From a checkpoint of a small transformer trained on Wikipedia: 3 heads of 32.
Each number is 500 + 50 x the weight over its row's rms, rounded and kept within 0 to 999. Layers, rows and columns count from 0. Numbers have three digits each. The size before them is the row's rms in percent of the matrix's.

# layer 5 MLP down, 96x384, rms 0.0931, rows 17-89, columns 0-191
104:334531518454508474560490471532582517559552589447584474403515456498489517557489534562520560520441428435530463465574388561533484451416486488389428542580443481458511530528506513479549474450660547536441524446490509494499462492493397538520508475515502595445448547512517536573501474455539487611607454473422482548508527508528520452512557522533495532531543389511440518526509540463508487498545478558481490478496427477386414529556437482545521549474514455566504521540421503584498511469526546432448631492520461482454529503318408460488544515536409456474548470449569542592424462479518404491
094:498565519540540475515514515559399520497444480495462498488460561501461418526458548482441466622520476465503484516583492420492509454432554531439609525467458502588467572473499524530622493520506579448501542400464571484464471498441537486493530415440443468362538549461488451437491547491484491447459559481529483545477432558500524516471478479447536529562515437470416508427502510525490467524473523489488623573525513585381502438505487462455498511441492515424550627528458523543576477534525521397493408527414455376522493563467533456504517429502462475448498524511539511503447416479449470424
100:460554479535495453499472543535486511517486508513530505506556527466522502549583511436481520510560481550480491452449496572508515494553569465452561545552512608417488404437508392522594415464524534512487604509444520460487496449515498533493397501558592505410473534487483548451481471540512468560526472508525481509568552517526509415358460548457490483431517481535471585558494476520548400448475526496582503542483476465644449481487454509528593445517563443554564545578522579462547517532435550503576446538456500531497528521448512426568418540606508584516458505484478501481600454458513512481
111:465502431332490442573448497543574544545526512513500553522515520508495517540566550500471560480466455514542570418531537509482448523524508482447501536525470492521531455422448438460485500507474531563501423476552462496417452544517585472460487490469548520490591518399489471500449512494486494447440494529357468570505504523450549472340537493503500423529519470466425540537508534520601526563574551555533593594435498642487528454479513461433540484513601578543523611428492464535517515362484444570563491460461544495484575467524476535535557473507555467484493561531505429539443506501462533399
106:433500557464472539466444460458507456510467591563499460453603432456567419541481507483428492482445516549511554442456501488487484479458403459520575565522518455544530441588522430404460523450460461576471488481461596575443524546400441566520517609500511519454514480478424450457530518437507506518448493519500492432629607538483560503455477638544525495561541527507605446487543460470455496500596524460516456499471537472474469469485456500439458533448470493515481499517411441596513445499454588477596547541465447539505529400526432498503503441376505513431466395591438486486533526518413565470
100:509440564379487556454532531466487581546472625485406483389433496483464506392543448479446476548451566503535473555530492426427495528525422558567485586547478495590412574521536447474527599479476470504543534539490567413461419596496492433501523479601503565558585426650512454621491512524500411469574522425532463491469561498468578422406347504500516460490463490486525475557461487508485507460437538622449485508470471494493469473535551405470503533444520549514503475560469523464581507456457436514384487542472493544494493487473469485521471557425520445501522537478504504469556547515421474572
093:557605418502541513482516498508461442567470470450561513468505480568519549389520453465514537579505570482544616549460503556516534553543616550524487423491595470485619443583412474439560478570450439536599573490524549445528523389522474474509524466431462438585484503443530471494459473549473547547479534601556520554499515513550461514502504626588519535449508438467443474496431495550525462551431556452475562474532510472555442482432468530501521543496566530517508479531535486552525508593469456566453489498595556578554558518548568570489488456454503449528415516463451499455493493506497510402
103:516607408434521507445512551418573425504510547455582551554516557429524410454465548499480544428411516512523580418594560521436423385585406545426460521516490467421505511541551492514481416528483479483581464474547389388500438535560545475433469574567486535505562483497523466459530515506584606405553471511526537462444572514490539426435503541448471538510537464460515428457477578451557500451496485487526540491551453481526479589458477443449485539539553491622563503446536523475473547442498515526613449535545510463446555501508373529490527583542513523471478427490555460480401386527538458510
101:459459366596458498488485529377479506577481434471482509555479519482518528522472537524451514493470532494472472469470486488580451454426436498437481503490550454360538475418512448401562472419500492480476521416578524556491539513583473526430514522490441447627401427546452494517500546541524519389626512508548394530450456483468496461506574402503480522526445560482492502493518567459493579530582548502551620503485418509551450492444443470615475508470465458459477506495587470464527499526490582444483475514600434609429455400544431531568480477496474536492429459497477501448458477480411410521
096:472616480516500391473467460481520488455469592559482520567533586495598534512477408578532453461532553506566511565496446413536478384520538471568523493536512418546445552497423567486478422534541558487420529580466563536524465524443508565528463517424438424487397494459481455468584506424454493512378470450495478522511467542477481583352586501486518476536525490533533445561534478510619459512513531481522556549589523511508554455502490514511594525518517529532559454421510452420453500486517532465533496473406485479525500533443535480478481462512546510542470516492423533406449579528482572508
098:486540482539560479528497498647514492431525442419579496418556552498426422436486551539478512543641526448496556469480472466479410496499432430584480436457479499525522483507446523502490510521555481442517539535420402496496523476470475485495478463612523458497472454474538474545500537508442592491454482404405482412473506503446474641537393505430531475341487532429433504441454491445527538510486541505532439525604493556578575452542527529426499513530425463486545516414511549473512509458545503606500439454519489527399523563477567525424479415514531411556487527469497474507435502524452512552
101:436548471509517491595487519527472571593512505471563484501570552501412528434556439491507575521517553544523521500491390480569493463501415536388452536515502464488499620476490510423538509516527442542549593523542539476519440561480540590520496474476489395453496397440517489515534507554493494515471470477460513544508429477506490529501458488434527558519540532488512546436449484461412513546493528479503488409531515547549491480515598453570471590426509572505586499555500529462544519558488449572455558497475564485477592466530453580437544458551582489593383456401496562529572545502420438374
096:519466483540500478584513362597500575583531484509506472477434499492554591551553517455538480493428522464530517564569483542468526539478522407490467506407572568552518506480497401448549451539477582551478520510420576597450525575461454426509536448479471477560459415581479429579499450469534439492520570496503468507502469595540516453558440556490523367531466497509517496514481451540445505419576486464490426316542514574540541561461525540464492488545484515519495501486516462593506520502510584539467525482580440463497548599373443415452444529569525453526563546475507471479462455487447558509
100:434532586491498506541553512539509471486556426466510487513597483518436558547527472410576616545426475577509568487478561510500570554516496459555508555504383597495489492555537584462563450575463431596577462533289464425531481457515479367549521493518505519463514592511515456548493442516546456422548547492432495483553513571471537568598485574516477435493510480472471469450481560443608468494509474572539451461462532548514421515473544519433521530531472510496544516574598482545473530481467462526453475490480517471491640553351449453573527561481503517533467653487525460476510564481457554509
092:475458485433509514476400471560467445464528586496523494511497492434547495485466532509543463501505492496533489559494502461496518544419540411613516451468460508480469601443555485613467519433521459540465528504464481507486544560485535388485480365503479416623456493544480519593479578623540485531544482533590550541445536508586486496443440493563551522530525516427493553531494593525467510561464432556406565525488525552536572477579490553449488513467486493562424471375478494498568469540503481481459519533569515515545495444493489532575497528423482460531547531403456501457493508535559552499
095:485466501416424440403451504452518437486486534400464534518494486440583557493469552375512433468536445538518412513523516454612532510425550475449563540507450561556471369508556501495415509454528495505466535600522607538458480596530522470438390467488447479422554454556528460548563459534512459452577468485596457476471516467489547534557568511567516512496567445401486516477518497531467501496491484474560531529546491486586406510482447482500536507510533537443454435484651515490525469463510451510509583519516501396532351402506436502535442463469396454564428514502515586491516523494505557589
096:425538482534547398468529511579551468438545500532491560468436533533524482614461447582497673517560553498539536365514512533469564550437530445399473541460477466397529429497482574495384502560578573472521613589472596473487518497423428461547521450516498567502390458461513554381559507533567389415512502568507427495508524590532478531493475470483511583503543474513526497505494454489508541493488486558423344526560531487561525407584490543433461514544433525399558449497501550427567533472524488528560520508563540565467516544514486463433519525513523403530476541418561501532470467552459542531
100:481523510543604473438478461602490544533501581527492545502539462440508430510544532500480574460498553466468527494523406470433491471409539537446507543514505488572508480465492572537432535478513458525524530555415600559557527416504487519424431444483503385557485489477491539556453510457532501537455495546467481492510427383522506565373450435553436520439498480601524516488476472502517527619505547519523491487520486473420575521502610483457491459408562647505510470511559524578488455543429494523440511490448476456427526444524448579563489534481503452513458468386556513575533528472534483483
105:558436476479562447476484473611501483469591596474497495475466421513519463454418544494516523552546480514537534529470517557413544514444499624539441483482377482582526446565442454632432581626525478515370557539516489436538526573521494458543488514512521502593586485539513467562507583494473548476497564377539487561515550537520507449597390603451559516606558540517552468445433579516627547445501467440489466536520534404436596482617424497513498528504458382518481484499497532530503537471495417472528559519543521458575472454546534514389495485504532454502489536397507496487505433507496505560
105:429486543425480574437517505528489470466518513416465473476438543545488590532525411512523458511619517471456486506525510481479586556551411456472533468481494502576544460431544440461482498587483417571477561479566555511475499424483534355501519461515504465502557517478445414483508496530549486464550430448408478585440586499543480451579498614426441483410549413480533495374434416456500527515439471447560440456511522539452513454544486444484485470512540480404493401513548548571520507506505566603551516490591487519583498503588514487457489476442473506527513486396538484581477443508550564434
102:421488459540591477620532544530457534485551451459453453513563485534505429541447536467556473493504477445568530497509436533497492583555640510575438502547484464582433544455493492494453508525472581528541599497589444510463496519557413464585522552443558464480371364449550533471522539552470453419429451488542507458475450482473516521501562447498503547587427463507480550462478413477551530490515488483489439561517444512543568527512498476502527552551413489503452520436505465481533522495519489482515541483539494510565530496525475464479495500493522341572403488407524432537462426422486456567
096:511554406438482469495498542423472601477549506379505492516545501448540433556483443501586495511539492520485559457539459547584534400474529610597539620604483493490482549359489571532594481400438575503363508458453544450550521556457507493485504344509471497467538503427458450449557494548440489523449462457554536484495519508480473577501541481537432460528481461522516455413463573523503474470556572435414513550502456503465448362449460507518603416497495571537568609507478500470556439536446504490525516483524573477467459503520392531479559499566608492409409454550505555506518496474457468497
085:416507449463536510600531512541480622507464562583487557535539409499467488538451515459413444547517418516485517550574556419457415487501500394541569487457414577498411391537545476533538499474568526555518523495492603488489521546548479475500415594379507559522552428416590407528452550533505538417522628527480465421467495519514554547471583542485522460501512530463483590483496524567656479515453450457454542497507492516435540493481412478541449466541490589586480559491532477545513533462509482498448519475484407487506480513540557539466434498559489474550430546534486529479469530458581517518
097:477583580451439520511458528492473524531482536545534527492515569384380547426563433500612515553536509524506568564469529469421503506428465521552464603448524494526481482441533511542528536439544417485548478490555622534569457488417595469525467593350462512558556447512532518566565542513458551434550488547473614464449395538525440461478568452486547549510519446428352547441525555468449499466413468581672519419499487484485546499480495499508442500547566423489524527477551499541456449488493495506616541520481525494512445439495511572492468469477563456537476472381525485485458412482393516490
092:468502434542514493478463481380438449464501550386491557530466632489490521505500425492512511498484522446547567494492449578416547468500529509410607491536497489517473662488492502583495409464536497531444579528513513448514521549520502463588542392472378433569449476430531435537466533460501444480564515430576580613517519604566591475525502469492551523559456461428586500459516492452508517539520507482491601536452426503494627498479456521512486451501479536497406502501523463481559575521525549525470542559438580490511566511434509471491575499532551464490615570503406417523540577481463561541
110:529549527563521510455560571480514544519520459567499486522647478447456444596406457536473553541541530395529486516558420558502531484470609512454606477518565499469501515558419543529489477515443450544480516428537506464488492453588595406389462400421453515498494417448478516501496522490536471547460469569498448585383516475537489532543562400553518545503498494519582563558592508496416540484532580505444469441463539422465496501508610426460441491466466576398539523494475508579601590585520436507495521486467523527485506516507417532514510553565521521468504439420475539428544424519489504431
089:518516486422500503473524439508488443497488533571449579538570555463466521467405400491477438514505488460480483525577425434479457463538513556469417505413554472488465396433534499498546487542472412520484587480555446526405501527503542480520457521520520413562429488518498456496421464441571516490482498485468578455438597446494485551478482415508492564493595461598439574387479473471581506449586451465583537530530579507398541516507458478498520521498565515505614436490458494524499480526454474595492531438411481597493488488519473494495566533597531522509489476485580493576468451552592534438
096:410449552556568576498538483520419524485422504498563514530552478458476446396383500545405489521469520421527518534481510523471537500459546463458449508505522526563498566492540450482464477525446386536498391427561512530520521535476522540542446559432569497503501566448531535578520550497445521445498452483546485494434355383469457455496513611427583564428428503499591484481438523457585551504511494518470571483511490499467449478550508443522475543477563501502473420450497532504460542436472380494581444506534495531406447482417499427547491375499520433543511510441570499473438460529593545475
105:504500494507462606451475508483460494543510571505461500568521528473441494276482537478551478500369507468529494482468515518426535463557464530581492531426491414423548462582535576453414535593486426553554579496546480536471498513582457459536519481543518557518475484376526527422469479491523506379533533450431478468509498541497517502490454506514522458497520500556500493555510444536679423453554485463513510461506597404507460540470503467527522512556429462511547483520551491466492463528464402558505456532457469548641482481469536538467513523533441487484340500416459544437557445492537559479
102:475539490430494482555422488471488445574465439508485464500501446540494546451414493463502482505446522561542416489466483481434610498516522497599599589556409464519542519440493501515480552506563496529488600539470571473500508572591448430532537401474614549576482496531490533537422465531565525466480535454577538458517461540541524498426515445472465514570549502514411584486567435538497476470573456508505534438540454438483450483512517474479491542418501482506467529505560569494534490493507437576481600534475490565535596471446515538443491501485518455509542457481577501424553481547472574553
103:506512441418500534484555506542533565515535512529462512536550399511497543435560543422586503433439463542465502521513490500596520450553471474552568573554454451473509533548534474494597542520469465544473550540384521493559509465472480464532388454594550478485499549478464474513511497479500570510442494469554438445515497467507482556415400523515461437469471469504570538535615593525504471505487533555543555489578473411419388489443455455461544506552483566534529459487549523500421461538493579469537490477532486339420518511428458448543468515577525560448453496560546487463533614530462522469
093:560519463557516570472563526544444524526454504512548533503455526401479479479505581477516460507415521469477600545531551528427505437518596529568498452467533468571525586450393514469505533514508422560472425516482426406527502478460565452586394568478507415368508538545609506559495523464466555514573425596559596558391451517501503539485585427503522453540471511494475504517496439485484492473487513519523652505547549568571555542396478535501453523464504450426411452423523522591533545527581544513469521479554525435580508447643462556566495543491480523508488477526538447490443517468480488482
100:550490444660495473447496618515477336489536441515419464520470479510511437538488435548498511597555482498552574496483517464550460449607568477499486469497494510514521531492483441502420524438501575482400536488480485482489452506513407495550527537523576510544531487585553534491485511496535448374506497575590447523457519612501601542473556451491458347396491591488482470452578382522508524504572583465555532514544569509426565410546496520506409538452469545436544479475470588482532577531421486475520525487568524465555567557578470481495566489456594513470505478524533491562382475530500497458
102:473482510458511565532472449538448486541428509464479495511419579523476612432499596454601522454564488566491462404562524534474487571512492457495461493442600527518479514486535424562465474565419518466499462528555477535493484546565459492444447423491651462564475500439512521472487485520551546443486574541528525483475348492514506420419459538509543580600519498505418534507447496476503532585520488547521494496502489323597567498528583506491400501490557581456502528527585505514435464428503550579544371588503476491489442492479600534571544521483528470532474472519490419514492531503550538519
104:387537595494523505523441537411403462533544513434512469461494488522481637511415408520531525526577471541529507439539477510503511473513480529575520577539546457530485513526519574508346426432530455508521608420497517517408416550533492518504544440456517474418494559426463502487550463514480529456448557473471565550499463495479453500508480505502515525470458495542483485555474528485525506546540568515454500554499518476436544454522457483345513474481525523531525499464457499526529492482451511569465470579456471563524488497462507479606569432474482452452489406447471511476562495553463485494
102:438424514546462484525497496498431454418492528470611560476502569483555532470471419474560528570511496486487484581622469468508492430507557548463569554568521509518514549533501540520538500517482440547453490463525470490473499459507555413539492385514557552426465446485532474536525509465533500508442520426438470503541492526532530542530556448460474518479488457441406512535522599527503484535506450534622666470435493533644544537497464544568448530545467535434528536459465462580485499577545457418464512486450509560443517425402520500522486580358514471494503479575518481524520614408493489503
107:510594480441464566457471508470553514612474494548412530497514504494483438551457460475426491446517521534450505421505432454470415450560475533552427455449515512509432486518479478443551598423417469508593543464440472453556557502461455517520502510605488521505504463512452444414472468420463530519476486606506547486503590445525459494464572480483474554545416529499492496463520511497430435475486517492522463487451537641500482449570575463478461472567572460465491562577442524497542533538458528534595393452593499517455579493395582494632511477553522470503634507538447445480501626434470579483
098:517546403352548531600440553514452545590489470424491444526473584438502407502527500506586489413478444533546443493481565493496532526500516549566594507463487501640517545524502478576433490445576490470513524555498483523544535457549514491529572470487426418540592469519480547609519503437486561516448513575494534461482505488482552466520462471588534532577513533463526535455500527509480511476469516414525498511566541507477573484470519521490599413515532460449509472409518517431500446465505457516532437478507545493518456535431535574527511565476508460450549533443524608484596448498582488440
111:455358448503440500522526567474525450589457551580467448485487482585431543570477464512501501507542516600578494521479477526521487462428466463487466467545479548498434516427590527540560521500513527437429575434603511512561586449427419505553539581512567356462522472523502506421491506622398365423568539512512521537473501567549536506517415534473498448481555548508564494489458454538436504400522444478403488462398502468451490438459560482574492531506524512534472480588519520484425531524496474509478551524457447469429456471603555454433549508580523529443614501477472370536475612436399472561
098:483652590450417571426436469533454526590501544402527474467488551408554470438621490494489528410385490485442572438506569530547506622495483441445506532510523595484421477427437478589457427453474475544495532497431407390482502578528613473485505546540419439461427525530478460462510427532515539500491535493446536453441519504478514516556463524509575492416501459435464458602488598428490493563490481589498544564479446570559572533508477442455487506578431516545503472495530481514559564574530455554432483447487507536434455473483529455592467531488607545540453570499472450479587480539459449520
108:500568509557436463517421467478514433490582568529515445431505515464465488515525531461485489469623488502450449473466535531516518577527574436533519444500534561544540451533527459537492371582544436509453557503543556496488515569555434510450533552434475507517478487570490421557463477533542583390541555464555503432459492550491444429469546561530493435533557424470535471346508477557476456530517467578426454411510516551480536440528493462518467478515465415567557476540555467563354408493544406452434469438629439511633457441501481496534449486489456592563499506569521492414501451446553487572
103:530515458497499541520510491523497483497455425374494444576454463579468485574502475494429507423500486535464502450533525478458580521523503442483546467505517458508607530523497460446569509563538500553538522486482358596560530434505501569522448535542485519481467545503445500549556481431446497473416476516541420446478483557537439459618434555508492492529533588511491409530548523507587462549439566367471494439503452483476454523464497503589503485457463512442584533532536485544485482518551608510431393530459472456513482568483523530512525407441559514521489438453561608447457551501425529469
095:572575518452516510495499447541477529460523466468463451481591480467552470535555564463602510514496469454551497495443535515553526541525472547424562543461603516466543453412404551476574417524568523491487500465557568498523516581468567552463459506441457488540399417431494475475526496547491487494480491529576489462464562535500446587605504485532457565515559492566482480604523600371337476465468511573469434470475495492457536562426592456452511516403474424489486461484506473509487539451491488593485548500455444444482530557505444422465496527451487501525470562504488524526565535478577486482
092:501588476507581565500514556449489437461526467605590473497482462490458521514412521468516502582473567599499539548487547515534528504514528513482451390472576454509479440567544521399585471586557502506518524530628424464474550542497458496541502443587455442433505448494540471422551360564540469436479533463473492548520525519587521487483467450480500404446544527475462517512555436547503505503506462568453492512527486483593459465520411587537550526585540579412541463579516504457411539576477435505509427598468451482576561538421508565578498519491451563539519542491483490458444527467552579472
094:512551591484526479592562426496461485460540501423520420479516494489431498539465506444520573477570488542462503494522544504509557425516520506495497539491498504514533497488534556544575498490513484434497536520534486503539558514495490494527442589388536474566580536505455452540601474438539433544524561446431501516530471474467497404477458594493551473579468504552522499418485427494520456549516411488452462523331414533484617494539445476535492501432468533430529484567435362503508489558468523459501443502500477631575484520629466483545469447483407555494480504514571582532492501412553483487
102:573491515455489529568492509434468450698510488621454460431480567463489440514606463538491511540515538504491509607440484557574455550508503474478442428400458537542486425428470581503375473441527481511471514434519445492446528429503527553533514466469535496531454470451466432499538436475447452475539526400454560445489443559487496537497522631531433453565489560487523511487510525526504551430451545534443512493524572434569494477461506483482657494543523499542454409400523458449541500453458524556474450459517446451561428472443463544516474517499438419496570493465570515485500545504555522431
093:435544494553474469494564525527501546461428445396460474445504506478539508517529527510573504407504465478485544460512513493545548512482620592470551489557522497458520509439482540573538492478588496502413549467497556407427476529439495479535532507560485473539530474527519611493528500530575485483462522570520449566363506545475533413556521406472527607520467515541457479522497507497412547495501500497466585500504485517513475428505507498552432526555453507474533524506462497445544473453430504555558423528427506465557543498440520463541560630464546537492496458509490489617492592555502537466
100:535541469542489532498463487488493562446473483485472494551472490381555501436535582567522552527449540499552467559507590485491439485381490471527453620454572617535594450525595452565544461482542403508543531556480608489447466527484511465459449545543487463450511482426502563485501518500560450539479438504483583529559505466576585491470446554431559511456521512628565498486522506464506535424526461511547545466468506439554507500513438501462470484541484581499465495608556525499509511481405447438530519620345533595489509541444429551501456561418462538444475577489517446499470540518521504556
103:559458470480544472530509502482520449413476437521501497474509494507532416481484562410543430565462460512453590492464563510433464488438518457521524434465550637582515494499552420548544478539494553513413469516552379568596551511481553463587361604515477449613487434544520496513520527515467453416573488465544579516442533595509496572587527601503551422479481502531595517352511406547573489457499524389487494447370546508477572519450479508473475508419558448521605442422545466584446521496443451540511505479481457477487439508436446423569450458559500573526430553549450474533518436457521578526
093:482505545423474531477537549464497508537523507431505510437462494413584537577423551473443501506424463478458504555497519535565535552565589449436446448502461540483479530500603516516467577440593438473468468484454621417472496503478520549440652575420512454473542517514564533586419512522454382569469568488570572573489503451512453451533477512526465520492557412537510483505402382520468535501540499537445581589538553564492532430482530476457439441515517414630426463610463514534553471503404588464552553526572496497427502573499464474417526532483420448537583560464447543515523506478536475500
100:497553445411538411462573490457503453442540512553465412545542503533497570613398458464467534485412514575482539487474506424606547482471458562453507443526527505471516561417526492503529495536506511577454560476414469524522508630486512512469496574532551497487529520524457432527595535492563495473464559475610498508454569479522573459496445459523526472512493580526517426508539499468556467498508514446434544544584547554518497436470455449574468553558498541497444515393547490544528492514546538497440563456424537478433491505623453489465519469490447485627406496490541528550370526479480512497
101:651575482596491507415497480540477501551428508566490475613437478486643499515540520507397496465471512467461464519533509636461518501552555522502556470498589572529548460557499542485442489518473488534549552523433482473564497412479605478511509552460560480440402479465498502465514467465511604512482462430556415431613512597475473536419532495463487479464461490512461534587572609523524427556457550605518544441529459487499483500510558465525537468491431443494494566474408483448517454518486588507465563492483484458586517414463497489423457469556487529516444482559473500478583477477389528450
098:501537522505442481438505510601414459595478519458407402444382416436538443422477453482478459460573453390468518505431659541567583447434517481537541530549496545551486415430576536457443470455546505528591580485539505435462436531521459581538521527518503527400464491555476542585517450433573509519610520490558502478461453481489504505496502513565493444504518458488506574618555456456500467438436481597472483413444552477565521467502462493442465458540480428502446547440451480466503445452479549392453514495471401454491422462450469520539451520541442524580460473518519573460438493506444495527
097:555538458472480470474372521441393547499475553486430554527434447532582568528403373513467524497543495543542647564419490500520497428488525453427496587517595481619490403524422496530489418604467439459512490490460558434562479517508510494556545551456501520483538508445467559564456420400547511457466566579480416523454521456484531457467433482532519499439493439519456415497420576449524516453488509528455461566535418519470493495462537542408454469530543464539543570430551498494545483584571457461511495564449523596415529512453513484578518408512477531518456521559454475504512528518472577485
102:509526540491580521481537528438497613472482493440471535493549561466517594501473438414502394526417541538507487538382539569532491551493537590551499574439496580440394524502494462528575533581520497530535498497445568467498504574465582444475429450537530433465521498438528494452531502555548561474531543501529534466479407498541542445483531434534544428452462567577526450583464497477551460491569544510610512535495556485614514471438491505508464517448465478346566468522471517472502512495494505516479454553466452587558416507488414511496514536507536459546656601530507476481464470431497560488
102:468549435566435522558486479547586541439527441500482558499581475492463476558510529498571500603507533455528340462526474596473525580519462528516509586540486493487471447480438537525498524454474492488520449421569406476505472451549453491597489451489650440438466500483540480503523477557525561456528508505493479475441465484421530359468426527480497450485508519480511479512583556428462497587560499521489451497514445474504478511540513487469495502515540532574464506465403500474454535440511473498556458450560493539496456565357393460567455410556534452533500586449546489551515462505589487432
096:472411412513488515490506511578516453578590528526505577567518569445472517536474538524516532542444497478479497581514499403463437572483487382444446476532551558620568381503532437591580507450543483582503476506625544516456486527548487506535422502387422417550464521518472488531451503497458410531514530534455542477544448556539483557595565556498528492517565471491562472490448488516503503496608485505528482497556456479477390547434548475577453476471410456562464523480553493556537485513521384433470465518440548470498446484446464429545453504515492500505526508464477477546443454456466524520
090:486564610530501595523541560503436549515508544452466456467555533522519481506499599496447496488509458481409499499478478554572502496571577554472517582446518563421477593533494559528392500469563491555470579511565449495492539568480540563531492538532585537609469515480422468440590490492574404520504522473521490462491522511412461578479579441531435528546504498568378492576513518529358553485494483536543517476527487577478454489451429463537580475534500479512568512565500495574529535484504521503509454474610483523555520421507479505509492487522565412530462441494430506515512430458524458531
093:480598504589546560546494540530530553469515503583545537495497469537564445438421471492450462456510431440468508492540483479574417520436511489496427504516430487483525479504502535501549471461501464533558517423537529482552509494508466561552591501399457541440440636480490509453458440481534542582502566552517509470476418460463490527545520492529504579478456417545404489496510494515428493435483416464580534498522557445456497511507506434442457518563497436504478488512385439582466423564551465567630501491529424597465588522395495552467446486532512525518466457487497522559457411383524504392
091:542384456528503440553348449530429508502445514509436474528525466471589506416508564494536488439478521553488472511499503468484543512439445491471375575422452474586491524478531470574519492482574413526487479359515464514499435457464455529511479474523465422467492464454512471513462473494572581479433442540432512490493482484486539557496590490503562503551491527472572571511518533520523502538508453469624563440551417503542516448404379456489521471516516459532580514388535528485513460404597483543462451448481490551486464392525524543472516503463510453532568498518427565553553468518423516461
091:573526470484647537482514563532459586580483517494481458511451477493522435533506567516512526498595516443526501502540594492508528470461620500458516430461533444523531477544511500475494541595474557565490514449433679459500436422457593386522565565498494527507592452439571468550490428471421585503560487481520396603508379562538531491509457491549474500468528412404393531549546506481429509420499550517521445429499524597557410453468498497434470418533457396508532437454516566564502465559486389472430514506587428417497556426483549514483466480455469419458461545531461428564518525515507463515
104:446467494553630512512499500464482555480497436528496444484524409486487618619454487469481576553480498468510505482531519426523575462493475465516570430485516439558480412533494458539529541447554605497465519517422468477512539468553497513434557508629444482530562569583482508489515519545610524505602545505444408550486456511476524507544491550591537450461418534453554470513541485505487491421509514471551419614492476571620539493548427517441414464406443516466548440482525480514462514514573556484567534479617428542450568471644547477472520387435453444536496509484537449525457645508428565562
106:433570541401571495538551466471497549515460483569534398513441485591488476508524544481502562471506531565520567485433451580590484550633478629545535477493446431480512466504479516440502480591473530367558573502425527467441489490458503567592528493447450500439548462486498524472523500534462470527518519500470516570502478542535532568588485438530463458514480498533511517500539469544536479520510476594529541530555646519444498445444515536522460507458463501454570426593482604564536511584493637474429494525458474426443488519498512568508477491379623526407456485543494524542410472519503553495
110:580404502475485569478444505489456515520475421465526477448429531494480481423467488520546528583548534518525466516484577442572444566480445509410409535503511506531537427562533475566469565445533453420554468383548579531488540547445601550419481513446580475512484465455523491469498451536552573463510551528466546452524402524580530472418498442558583471452511522422442561448447537547462501487504530589501557460472506598516431498569415529578472538392546500366508567562526520485551517571437535500496506498446528491498354501517496582393507482485521526538591474511493557564504450500519537495
102:532489546451499491531499497555433553425541464493445497468403537464524546513503370460539436474514507425478386516463509404509511523438463478531402545409461463530479401405521430547513505530506466504498493543500513566567458569474510429521479533488446463573621485484519477544568526488464466490563577489541559507530463552541432510545535454447554467426480543477386489475455470515535497513505390556519455498508462555415555499391465529457414456534583469496530448430467502516420459460475489469473587427670516554436450482571492436438485466586563516554532521497424584562464501482567554551
114:461494585475550489401525523433568551519502429513477483543419467542556550488517538561512549539550519495528485453495491594519510510583456472514404493522490479486532465605552585499493410557464470448521546474347533584489498493514478628555427584508463318438539502520590581543417595531481496471513466461553542528407531507567436469471530536489467497556555458575462545435453518449456550530438528480506458502494535445439477444503542487602488572549489539547560536578515524530560492534425523516433451564457480447565468558519537519494548531588451479409505448475441498537415407489567454489
100:507523563522512573514436475541530510620501437515456468562418483533526431514514488491509548507543476576513442504482545567582515439523558535483554528443518479389521409494431609470521492503556551452508584453548490443541553501614475568545576561535457441512550464473476586477538493401478483486507570548549458539487455508530396468498523487468423591471465411557538497541489477488501486571399465457466428411548474504586485467472512484521505517556531448485440529523537474492525517560514556400472475524467513518391555546374515436472473497463494496507444464463548541466545383527472506500
112:484510562585525482525469593521515484524367562498503513549522484463520408514388552506498541509595558465441526466463465492353502488367550486425536558604543525480522449474531468441566493482567592552491538526430476465483519593451562439484482539490524506485570537477530542596412509513501526466409523584546584543462544587509500497458425456463489490536498529430477554551568508496432540399544515453549456528523479576513413540577489520466529504432404432526453528517445524564549503557509560539444609517450401520599509467549583528674451551481425467464448515513506514512549447530513503546
104:494555499492415585405530456496529588478509419529541461425465521558458412467512539493512494509448441501490484418507467457589477503504434498556486514491441453520535576462544559538341505505562470509481491468445499522483517506492477456495555487496554475532570448436450500500537411465519547443547510536357508496501472447499483504511508416581565528503452513656539447500483472522480492581541551484541531497472561553427497489468529532564482502524557502621563530464462491606480482529503457529511416462467517481477516437477446561474484450452552457437611455422469561480458525428535445414
105:519495452548532548377489468492501534389503471481551437544507429509595576515493501515469558531563465519514556514478350522475614468453517552465525458519544463533502541472502515515502511513546495421445536541509438422474470477433448528434558387544450555381553457443507550526498551567592520501494541555504592553547448501471502523555459423516503497543483510521549443498530531438484475469478476505516453533523521406485471409528431533414473531581468574426470461493515499537514557501494445504513415555605567591477597444514514521426498498459555586496561448540461444528453609537469540516
101:419629537525530468481519489530547537552479547457483481500499517465430494469449477481480546536594507518491504457505528555471530486444501475498553507455448537382512455430548532524476603457511427529566518485545585519431432527480504529408456495440540555512499458449508500565481481559487406475516503457474525480507367558475514437498416533486457474452529530463451491543467494458499538488502486534559421434586531528573531474468473463493480515441559481540472442512561527534514519564538570455463479537456482546572491470579496570509467556457523482568495530369470569535470536470353460543
094:501431568508491551461597497466489485436375526537430441542505443491556471568455450515499452535569436552451550526569536584530522564461418486413525477546553491494497540544620462523517501646563502488527519534536364445571511503411410567462400438453497529512459487472466563521558548546602544474425488531539542520571450477505541524513459418519548520545460545560508471464422476482511474521387521493498564413469537502409510525474482524582427499422518474473444548440555507398466443402555422493572603539467453509512534482527475450451482530556587610556472558500528513453483552400453577608
100:481559407485554429489547548526572486536485555484557515571499436610430532577552504551547585500584467410520459547522521488514498516437425406520556482440546558555543570547521437485379600614490435479509496503560469520507511440478500465457531525453552482449554440460602541548476549500465534542496523425355519536525463450473543499487454556551496460449537508443571549523489455463495494485557459502529444401485547584485504357485423484424511480568448492516448438445502582480517502471505402558473501468471557523503488492453412563463531372529482478488493446453530481446453573482480499502